config = dict(
    activation='quick_gelu',
    parallel_block=True,
    init_std_qkv=0.042,
    init_std_up=0.042,
    optimizer='soap_variant',
    warmup_steps=200,
    train_tokens=151000000,
    steps=4609,
)
Each number is 128 + 32 x the weight over its row's rms, rounded and kept within 0 to 255. Layers, rows and columns count from 0. Numbers have three digits each. The size before them is the row's rms in percent of the matrix's.

# up: layer 3 MLP up, 512x128, rms 0.539, rows 434-511, columns 0-63
# down: layer 3 MLP down (transposed), 512x128, rms 0.522, rows 434-511, columns 0-63
up434 098:104160167129135176157092129130106147178182132176139153102153104076169112064127083082086122135161076099104049103102109172109142125126174154150128160147122079111086060117176155043122165200129156
down434 098:136096116173170089156169146105061117127115114119110116151087150151117136194151177106123099161117153108102116139143147114147091165162167137042133101094083211110150131151135113175130105165133113
up435 101:131161080169107096182125134131155124087117131143163106120161056132146161100150123086101108072133108100162116114111079152126159104147097138077155108150154103114108129151113105120068161150137139
down435 094:131104137113134120105170129141081139157134138127131159160108132194086101092111133129122158117112162142112136074099165104157041161093142090155106177167143123096087120107141116121152085169092065
up436 103:204129113105143136098148109126164119151117123148094193101117066144105104157071155135125119103133145107155089182118125165109196072054108128138132164143106174078109163107140109129112152115077123
down436 099:106135118145141093116142111155132122190057128129134175100134172084114125093167132125135165111161107184161055120152101102123075184128128157085142080089135122139141153094129145141130099195154083
up437 104:107114125138131131104084092112156143100113105154104165112111134190129096140101126140131099179120130127127101161126120140120108130080125179166083169107050066101142100103151160176137156074129058
down437 088:123121117131193133173123115186126138110082094159183069172169122143135137064149186123153159091130108091143132152086117103109055080165101138132203136131118147097090143160106134077055082139143090
up438 096:130100153126133084154127127099131151177137150087144095153120165114133180090138102150229129134137122097134071114169118155110103109121117205130152150094123183094129149161077132135131130172120167
down438 093:106104123105045148168120076164150142097115126119134067166152132136078089119078172135199158141139124194132094137135115122133126134103075167149079111078126206097103110140147128100080071111187064
up439 097:165166122080151108160125140126105175088094091147124172122162193171127098134081075135156100132141216144112140130107150134150076163137122139169104151162099169092095078182199171176135140140124155
down439 082:130131161137098105110135098138121075111138137164129113122122109074143098142163138094101116104127038139179140165160126110095157053124120158115091081100170156161156112100110112069113037168170132
up440 105:055120152087153098126064147148128092140098096168147125125134113150122131129155119093119142097140149156081050180140089142123176137180150118130125109067143117196153010118101110190118154120139129
down440 103:170142120125113158156136161142152065168117121117126092129201140099116149095117163094144136132153206121158174094110127137098096140086094174159112089108156168125116195089131186096126117105130169
up441 100:105053095130113063140064053142129139117121129127117107103145123110098156115161124092079195102108100142122119165166151168073142168127113119115119146094155099160152075131111136100128107186118165
down441 098:163112153138092102122147119090118105162095167176109149174189116123161085187127156159131125170138099144139100071140153117117130142117098093125099119116166044087127165139113136069138178108181145
up442 095:160110154107117098092105174133160162088141146180107105130151160102080096098094140074137065100105117114149062133122129106160125199132103164144073154117175112102098130142154081107090149079140148
down442 095:093172149123141111129073154117132193149200106138140117127099149197133160179105129163063104148138143123119116114176089105137161130153111134105145166121112098163075106173127107158099124136085134
up443 104:150181109100155155179130103137053093104152123108082130167108114091089129077064141080127135152132144093123081102161140081092148119129143120155174106137124168117065125145133077134183092103084097
down443 100:129141125130140087139104137100128106150130200199161089110131200166149165107140084115142171120131109169173178126129131134158107144152153111118083150120161087117090134143137101162097132194142123
up444 102:113122098117160150125078120075109085181062151127061207172157125180049139137119195161144168175122159122116123160177083163151124080156114129153130149143145152078149117110154164140097116126121091
down444 085:154119135114121092198151134185118164074197119111147144128102104089170069072095064096079081140125102130155109132067199160147143180156138137134142089093160104165073129146090101107116130140073139
up445 099:149112135165135131092113154105110162061049087105131172101156146118091147152176144125101084145113080109100135129123095169129090105159131115136106174096162166171115131136166095124176130111125067
down445 099:094098156138051124170175117152191107117109167146123110117136112154171106158082145125126097046191167112115085135140120068123151140181182119147162126123144113116185110086075137132107043139160143
up446 105:150129092150155148135162154116150139121209148129093141127173127151163161124097123062116149133173122142153146137118103173077109117234192143094209124142158163122133123168117162175121094026113158
down446 097:169189147115062089116177109068095178022131178143136132100138132113101157153137188152089085147091121120109138122176095140108138134107114141167094165205128169132078196105113183120143142107172068
up447 102:111140132157095176101155148131093113132135112122099147110141133064183155177101123106163139134111186114157143061212091090116137074148114161090125185176129148101114171129056121109123068055103127
down447 099:102153083146168071131125174152091163093128143202153118108090100153110150146149145149195137123089176125144123166147119117167091213108133162142070072097081154114086165133134143147131121143187153
up448 108:183163135138196118137108127180088126133140104080075160120121091127066128158144082167112063109174108096127197128164154079160125117096150151110165121157116102118091119122179131064157130182117089
down448 106:100110155126131135132130147074115105124084138103138152094118173120193159138203100157120130127103150131167055108143226137141144178176162122186142163068137093121105117175131115095105112114091141
up449 096:108122140115143130081132159106163113173126093141092114101127097071199119100219118164082132140143120165166166101078108143112151164095107094156165126166133067152164147130147118165154093130138109
down449 097:083135134085118118115085156181104137121156139148084080179093120097161155111070174112179129140131159067111163180130131120143167145185138151125156163117146154048104142069128153140110069164090100
up450 111:173170098087149129190061185121137098145185102081145135111122113123129134164154165116102127108144127138106125132059149174170115077146112128096101143201126164068129076087151182109086131123122182
down450 093:074086146147145148130167069081131149110070179147127126158128084141166148099092164096143140171107133085091114125109148074101066164128144091113127134118163147180132120196081111166161096135122100
up451 093:120150115066186119106136136127130129132162158141125155160075120099115154078096137148103162173159107110169112096160129125100129159101098101127104101077078129198134155109103077118162134159093134
down451 106:126132109130103160148123115130138058128129105194168088090140138160158095172085159122080133135097106146102120087151189123233127110105130199186138121083105104123190148091146101141115156208123081
up452 095:139188126116131083055108147151111141121129110092173090070175082115120144097084120208100129144103139130124126199096142098137184103095143137146180084105120170120151100109112146102096135077147180
down452 098:106072148147168129097100081163088126131149155102131111098146128115138131142108093097122159095136141090136138120105167078122169128133129151163120111141100039176153134083185128102194160152127133
up453 095:163101107148136164132124159120177186095115099128144190125156129091142098147083126080115100070107068096139115132118141126142143116120145079158173199172092110148139130185105195139128131043123099
down453 093:045097134139150045114167105123136079110151088158168160163106110134126129146170119099143129118138132135151168108097183135127109094177155138058123141113061123118163135115129117111130086119122131
up454 102:103128157133089095143098153156095083097097131106088097130130074122142059143113100197101117185087136128090129122100149114167166126113133108114151145135118107063110192103132061116141134116137141
down454 101:129144114149164090176134137184175112154079172070178164139143098156090107178095107088206166108153167172130158084122183143188141091137105102161150120145078092096091168090097076163124117101098142
up455 110:132111117113109130209105119169125134085144158144085152097159191100099134227221133131095098162090091174135103155074173139167192120096147165128111176157117086150169155173116157081129117124119141
down455 105:139145091113119156120172142151097124152179122151133135124108114107118158089158216078114132137139144170158145087161176147120106109084115116084172186145114159104121095100152171167132145090138158
up456 097:112175139103129130144134091119159053148118070130146123169147175069101177105139189106127166158120089115094082130081132153155155145137173097211083119087145097130125123162177100140172167122112086
down456 099:132106143218133121105098196164125154080146133130082106125119174158098140115187142154134151112150165133138124098106120130078081153124132138149181124192168085112188106181052153133137081149123212
up457 095:167090130131114162118085140168113119133127047120148101143102096120136189151110158089136086117093193122181137140154082105193183108124122148171077052101137058142146151139140174148139104204183152
down457 100:030157134124131145145111112169130214125152075118101121126149128208068133125120180113129114194137145084136129126094101107081142144225095192160137135164045087113113103159145167109075138136051105
up458 099:125221168085097100115099110154126076112133121156151125131120165131165121160044168156067126144081060109164089076150098136110125103106141136151151147095131174129118142132172082139154124169134196
down458 102:144143159093137074184132100095106127169082153182112139118142135092095085205150101122089137170157165161098136177102100173149101148127150127164127100116152167106167072153136141166116094175139116
up459 101:111119127058125131131118169103070182140088146191075130140157168124105191127111116149137180103121119125104104130162091111177115173112128106158054115129157103077111105086065085124116104138172151
down459 105:190184126111095132143128122109096114157127112154186157115142097136092090185106139178103116069170177109186160107142069141149114103105155108166142159142141123102127097160126124123094088126113125
up460 100:154115130129165195144139124135166152093099113107105123131077137166113146129061178087157101100109152143110162218172184122114136136081144122106103095106135137136100143139152085115077129129117123
down460 093:076139147130130069114116095105144067197146085129146145109117048062098119101150102180124152110191118083188076087114128092177085114116102158153109100116123137120128103102153171108104158119147117
up461 102:136140171086091162117093166156123132106175130076141158147185157134081117146171168182116135150125128136154158144191157091110089126103137156060113102149143095151092167125116126131114104124095202
down461 093:168124104100129105164201116108089153135189154129144095193111102124120117141135130074163086092124110100125139136123081093135134102156159131116127117096149132085149072157161149116125151164165091
up462 101:165108116083060146119137143170108106114173123149101163169131117147150117138040099159136119128177151158167151179096134122127095120125077103150120090105125119160143150177113052121197165129068095
down462 100:143154129180109189108069127116155178172143111129133103102077137095154207135148115160151132092121106116165138095126173118077098133122114113104116096137134124141140107026160146150104152074162096
up463 101:075118109156092114133160177106137130100091136144103154125137137137151171160122108165165072127110119168148183161088138171106126172097092130084126105058074116083169054174135186154063156147150127
down463 101:088113132088200151142145134082117104182132104131151141147110089158111140098115139120128110122118174034120131154160099128140085160123145131135160137188121088155128146176088134122115202153106147
up464 100:171110133093135128115086107138170098088052160179054092096084066126156076134128150122141101154108122121162090110105137138120149131177093141096091192180165107119112151136123138109171132124152100
down464 096:122092122121116085105096114106107147116130159119114147118111127101153165141045069066139092140099138119178129092120143182137115181105144145080098088104223142188151114137087149162116105125109153
up465 092:118125158111106120123102121181153120113142082158154172115116123185125116139049106123132097196117182123131153206111089192169101110107156124148059061177069121117105126086117102111099165169123146
down465 097:099125160150110125132110148188139148146123165137134121147100118163191095183141142108087052147096144146139185140142131165094144117186095075138133143112099146148151138110080117141105143122100138
up466 108:110124120105144151109160113099170074094121076139179135092138112124143130085139106065119117216122141168133173111144125151059096099140168109140042145122162171158081126165187150074056113125129126
down466 101:118122107107117128103120111106165183167089107117150095158067083108128157114200159225129138094139089130113137171147166168129084101142062135129119077076112157125137153122182200086148146175105108
up467 110:099119135101128065148103143075170096159127132182116111174145089114087132101158111149132095192171148088076118142107152167072123145145102111064150126161141129079130109136177074104150117100161160
down467 096:155143171145151097216124144157081167148135144162117160150153146095124149129127116128112146131069133133110094129112160143155054138215113076148166185109143163120090157079133095156129120088187147
up468 098:151141077154089083155155139055184137155190151120099149163089153085146136151148102094119121130146143189175148181154120104112163135097099089140099170124090135147089112158171117136168120113143135
down468 095:134129188114150147116104123145093094115176082145184078127118144077121095123179123085109160097081114150149140083147126135091151083133195133136141102128120063068124102115128083080099164139163148
up469 103:154092128129046098101140108137182097170120128098115149178135111119157133149162064124156178110147132164118117132146103143119088166124098147165119196103122194195092090107123133105154100145072165
down469 101:091138108145134132096129117110139108104089083057098172131130153141140062080175198159085173118161122123029104097150162117187154138152107147138080097161138139099160133150179113155197101110124114
up470 099:179101142127172143109177139069203087150120135147075130154121119110080128101148116136106117194156147173109132138152139095061192118137108155124140102097125083100094165158121140091154115091164100
down470 106:144203113132134104141151129151153162143150138166173155085107107196152168114192166071055180118127136113143163149147143067099119212177125163122089065090101061150162146138171095146086122116092175
up471 093:091157096150167148142064124123124132148149120198154111155162123156151164165127113081139130098119081116135112144114126138138117133131119058163150124134096134068158093133091105104155096115141129
down471 097:136108110186134179113205156180116107099120069132116147129123206130151080103161146098136072068148127098108117138152166147119152141132158151122129140108112140056191126083114088100149100137137117
up472 102:133179103171114097101116154157091163137088102089150145101154059083171103094147126117107096130159165140090100133126085125146101082104134146116107153119129133053155061107145123114124241149125111
down472 094:126091147140150147153133130122125102154158109160161095118126152123147131188095139118173172086094123186093166162103077155154122056101081179104118197120080093167133107101141119149148134097059171
up473 105:118114075079131095127129131140150047127134110174089134155134131145116161115111134118143095084109104084139103133084158152086048113134137108135152164132153156127145101097111129113208166131128065
down473 092:122099174172154127161157155155116164098092176128090151122146094086052142113092133118175169200146122142130147175124090115087194145181060147082146164155088116130084149135128131146088143091129094
up474 113:142130144066158129129129099178158140120070141104117149118095150115109116168145098136151154104058128040146171129157127161111105080150144128102199124092154125098090079103076173050115160123164187
down474 116:172154144149113181087121165097144139187102135119127137115129133125139114134162163200130074127151113145091166105082117103058122176074116149123130083132173135150174149121147083116130078123139145
up475 096:135104153154130144122131070130110195149135140143146144093152096087114142130130129177118102113036139118080116156113149112083104125129143101099140121176098095137161158080171148132143088067182081
down475 103:087083158117165109169131156137126113120164125140130121091128166167164085171114132169078149117121107139107103090113122098141106093160144147108110109137145099146212142090163141131182173139106127
up476 087:070127053117131133143107143133158216126112121062095145121118131102116139187145096154119107068095114123164141175194120179121136173084142183149103079120101095086136076175143113121161175162108132
down476 098:042107105133141115173111176085067175133142126182175098169104143190103114145118118112173126183140155132109157122111153130233182130130183159133112128131106168129075120166109135174082151190108099
up477 101:172112174072112098132083196184093168081149102120141120149175128132137125104118154119135076146119150146136116069167068134077139130146154113098159114193132066150091141134097133117155120158147076
down477 117:162132128149088134157092104131112120069212131068144130129095162132141096093175097085089078175065116154182142131147150146054143094120126146162159072127173147179155116069149107151179129118177131
up478 098:129109151159160146097184139072131127168086145111145078163112075096121156152166138101143121114105154129135120130097082107077127193150145113136123127114111071089068171073107182145116131081104175
down478 091:130158081126079074071154107152131129126116030153120137124100147091127196080091153130171075202117199140069124154136141183123159081149137110081145123110109134116160157164151121139098132164077075
up479 099:126151133113154101096147089068173167156152118169146106120113172093063159120191137101121064170132130184151153148099119170126121140129095116103110139086089099164125180054135135176156183162166149
down479 107:112112090113123162115108118150115083127128142097106194104080122181206175153156147109104114109170100164129152196127149189140145122122142150128143086144121163146189165145159156207166113069164148
up480 098:135127041114147145121168102091139113155127106107086131152156118135119136169118165093187068152095126090195141103146138170124149150172077071146164191129120155139156101159120123139114102051104126
down480 098:105122175156119096069163175165137161163170124093127107088139207092096152104146133091130145124130101126134157137122182096133193058134100167086115115125152143057114155139171114156140145114124083
up481 095:118159137128119156125101062104142153116123122162121068087170177084121056159107124154122155164092081120088135147145158159151113180117121117128172125177170098064136077066059106138167086128081174
down481 088:145095124149088129108173118147115093132101099130123149167120060125142105087131147118164172092139110089147111123125199156104150117167150175163136051072161101143146176158130131185142113121074072
up482 107:121130154110103141141149173063101138107111136113102058147109126118108132151136141128135114161108106098216082068171126090104145124145125096156154111121088141116121168121134189146142172063122130
down482 098:159088093125087147123117128153127126147172098123099163144115122123093114159121090142163126127155076084126103194059147188111076151108156149143154110116145127094129068099168116138124123135143091
up483 103:074112146153133108122157095105154071160146111127191184168148112118160112162159119130129110073167141079102178144135073178171136152130125145098117141168088130202178189108124104118131150138126088
down483 105:119138112094204155152134181100131145170081123094132113157135189112055108170108111105104145143068122165095153206169104154091125116158129128118152135118156135100142154157190065126156082103161120
up484 093:142117124101119084133180088120097073113112072166147134158104169104164090126100092156121097154091088159137132146192157173109137137148100078160184188041078154105164119081141107126143123112142215
down484 099:141108135113099130096101168135092144137171073135120116120095088176092192087174111128124116173120193163132154129136161144075142144154191056111092151139122097081046129123135119120135123130097148
up485 091:103168122091150113176127189158148156179129088136118077136158108124107189139154154148098095171102100182158081125135108174118146126104140142140153161162142091095166165131135114175087189135121196
down485 106:152108111159166122094108130089067147130121117102185160123131152112115137127157147105077144178173100161164086162178121115147132166159149157124148115120124150131139180130140117113143090175098122
up486 101:190130177109077118155104173144123150109168121166171093155198150140155178129088122147133126167143132086157126110091140102084106142085109132049120131212127103115074125123119125142092101125046167
down486 092:095048160112165126126124151135050073168095161150147114178167152086186210135140161097124143128126118121175173187138103090165093073183122132199134135122148103117095118135096120181061151121131108
up487 101:159128149072135140088084127154144148152165120106132143082173132145131133110155162172130157101130148150089163140122115118183093088135150127089144105134087118140115085146108133161178105172123152
down487 095:109147078209145148182146145091159141117138124128129160106112105143186066119109088086168166065108102115145124094120080145105090117165130092093128101088131112120089172129109131049115117115133102
up488 108:099150097097155066127040137118125066087147124129120187114136142091068173111103090120118152118135141149113127106127122168181141117129166083127075077160127161147127186103110127089088184165110164
down488 095:118097153130153140072100148153140084097112152126177152175188105100123145180145162110076164170176126116156127179142152147114189161124061189122105126105101080143071154069137102125078121112185143
up489 105:114143137168169127117130145128154136103095094151075107069149129158095096167107121107091101120170109136181127091091121152115116119068109112140135146129119096129164149068083150113204114115129136
down489 099:161157132114128140082108155088132132138124089183155084146124155128147186118174152203096123130166122126123186132127126120139110097056125168136157111170142108106162092156204132190102165113137148
up490 099:122132151128139077126151150099195116122105170177149192129139177114098124125103120148189139134080152154136164135075087128138113134114141121155069145099168084144095091138128152113159142143156111
down490 101:137151163174169167122095160162089109195123124107128088157133123161100172148172174146133134145159129122166142079088104094112155093135061159072133123193194105144117120110191116151134146106097129
up491 111:122167084098118135070147117144159122179177107126120096128095155176095115174123153162114103131159148095060128128123083126136151175129133130111079107149149135178104151143162141127114032036094166
down491 104:117137109128141141141154111126113107149170144157141106142076150132170107197078127162201147187154165096096125121127095101187156177118098117119104161112169173144155120107117188130114109154141093
up492 099:140113100134157155163152119167095134148126069131199099107108151122127166076118046171097116178176132154095119072056153171081112185132123112180125105108121103182143154099155142077148148108178103
down492 095:066078138108147132166140140156154161082139107165114105103116115196096146156135147111162106107072178093178099111068113124107157121099147115137062086115099169128155125088064148127107098150090171
up493 092:128140152166139116125089135147070168146091111106115143084141143116089140138150116207132120215168093131102117113103130082081161092104131146173068163103139113096122096171110148089137174064041077
down493 100:080105133097131189070101178116121099176138101091090127181093133140092105079122113094106149141151136125077146111129154105109124075125145117154108202142065162149121119127149136123116137118162128
up494 103:146069166114177105105117126120110077143115060096158158131158145061114135112121166191166083131166160102080137138163119122106111154153101143080122088122131156108144158138150082166092110098162133
down494 093:105099137105183122171168125125141145088135145153146133070062111151115094118098138110070098157144160104097085159129133118123082196222182101172118152158142124163112104085088097137155091205098180
up495 097:116126092112154144130109111127170100109103089116146124145118124067101117115147157068146107141127106093176093094093127104177155131101173073122119109142189144161075164115179080113148069121159089
down495 097:112066093093135120129141197139115129103100146156136116142110161104128150135118136204105127083138115147098149140150135158105089092132150130120112160164152119103138081142067178125127120199118145
up496 098:171137107135117145139104055142190137121096138189100132127157140153128160168162172143147145119102113143160091170065150136177133123124103101104138105094068140099154117133162090116125157149136206
down496 096:101122205068160109142156160180093161062120184184171096101151170132176125144080082090156134155134125125135097129166185124087127178118165117133161144140153169099099089121104092086170127132166105
up497 106:165077080044115100119074151165133175123130122158123106136139124124186125157124124108088168206121172114144090077108050125126121104154162140146143144137138152192159138184117130119168134131172174
down497 107:098143094129112120064167126189126165213106106061137180077118110116172115100105133137124069095150120106141116139082140158126095102151163135135137120207115129124110141088163146134121161126116076
up498 098:165094125144206076141078133125088119131137167102141089122086133116113137097079092121097125185104116128142199140158127156156127105128124186075178116134176069195144143132134125114146103175102156
down498 101:071182127176134102115199154126177150183099135155112197128087109138192132143160099081127075104076215119175130080081168101101146142184159127115101116084049105118126117115136123127160103096095136
up499 089:069105171150110118160135094087140096125125148158172107146122130127161128188123120092137169132123138097113171165153139134134067128090124073153142096061116123154173143146170156141117191071069106
down499 101:069155085159130119143176122120112113137213167126137103147070099119099141133148109123147110138163107150178166052099145098154092060085138107138112128155131189123151095055175150137130168180115139
up500 092:113120128101114093121182087183145097121138130086136147154096134096112149139066164097118160144098126159123114127077087122154186130087152131119096158101101065159130105123145166138107081150246091
down500 103:154136112104141137060139096142123221055144163098184125198102083149072116105157152095149090150214158106174119156088168106126128133100073142141137155134089151127138165119120078085118101124158149
up501 108:118144167141093091151081193125191144052087116161128164132154143126174151223110160110170116100122104137184176092173140078173117122189115080156136131134158093117069124126106094107101113142091119
down501 097:052121125137172156078135110151179135128076214126132128151161116158134160101107110117138174143146151149080048161083072133138140121134107153105118069109108117119092182114113122159104148082054112
up502 095:122118078145121107080104136124140148097136092149119125088100192121118145120108134215100113145090115166104182123121079144131120132173174150075090073074125150116161180132161175108143170138043146
down502 099:139149126171108168149092161129081094186145108203196074148118151106131128109134132154121127164126105122138202061088049034132097154122096155136139132184088083130102091124110165161167101182101149
up503 086:142142156164142156120157128100184139094131156101147165148139152116107105179124089134119138096165121145121128174126132099153105111157129115144108107178117104108185161142188107118164196133069091
down503 094:098133127134107101157131161153137172134085113170114085142085162183168187108143121086130178096173140143124113157155162116151096172187113146040136168132085086146094130151106162116110129098120054
up504 098:147114087134157139134155108118103082132122159112099144138094072099152108132119111122085204076143184152141173142165142055107139069098104170163114126186117121155179157086124099111152115151130153
down504 111:114102115183098111179109121147076117102192164074180130167125165157134154167138113097114110170121130163099083085098131128112045150172139141122155114166107086148159147135113130126113074114122132
up505 113:078088074104155122093147163114092083104139179168117124186144108137112105112137126111115111138138122115126102157086194099110130132114058135178104095114153156127103150106168162138176189043153138
down505 109:191128108151155104150084169135151125128146144123125095143078068193128163183122092135133134138150117095207115152137148103116141143133200123082155076144179164135139135086104093157165118129089108
up506 105:159105130087013160151109146102154079125089120095113132097153133113103125161112065114200183157168210067166191135086102127168118083139138119128149136165087096170129112113140125124180096103120175
down506 103:105107165164131118172125171126188152119126128063120100125118133156085161122099140155183083120132092147080122082157177109046094122141111126059076159117150186112157168139117121094104120075167083
up507 091:131120051070179134150069174144120197122145086129103123150140094083078162171144109106168106089071098106137080143099076153121100170185169099133138143164103105126068114166170157187105172106131104
down507 089:073139178162103111116192148176114131113140161130145064171086095138082096149138154117127086154104210092104132128131167089072060181105120131091188065115152186106125150119099137150098141077139145
up508 098:116130135096190118098134096180130079084107074159117164111151148062105148116127100163129105144164155106107170099151157123092054129146128094064175081146124145137100147108104099150075166140142123
down508 092:214108109180115126159140185053143181217155122066125133182158106133186139130147143149156136134139131112135124137133166154141177108156112114151138132134121057130117123126175198118147142128139121
up509 096:133201105081135054140119100112180145141117113101137114184100132156129168118148170132076158138175158112086140057151098067173141097134117132130163168125083105189144117137116099158109205132091072
down509 098:198099179110128100133086125128141145075126215125101124053128119124086139115185127113118109150109202124156147174132124142130109154184153182161121126120138140050144132024124120117147107138107112
up510 105:079132110073142137145150174087139144130107123130169107114117104094100138115114169115125177090128145172156126148099095096103098084101115114157108126155089127116062104080099129128112102120115141
down510 099:148115142178115154137100146161114136132158200122145147148114112117159110113142155125088063131186093097124164125173126169136105124177095138118114130108200108083186087107120134096095075141146198
up511 099:090138115161136100092112206093119163181149087111101130128171129062108092163107116095099090136156113110087151139131098098145157124100069139130085026136191171132125116119192126142095132111122088
down511 099:083137092112109118146145052060124129090117115124055103163128150172070118134042103140186127096114121143114128160111147120115175121146127159093093084113107119142123094141085152174122177158120109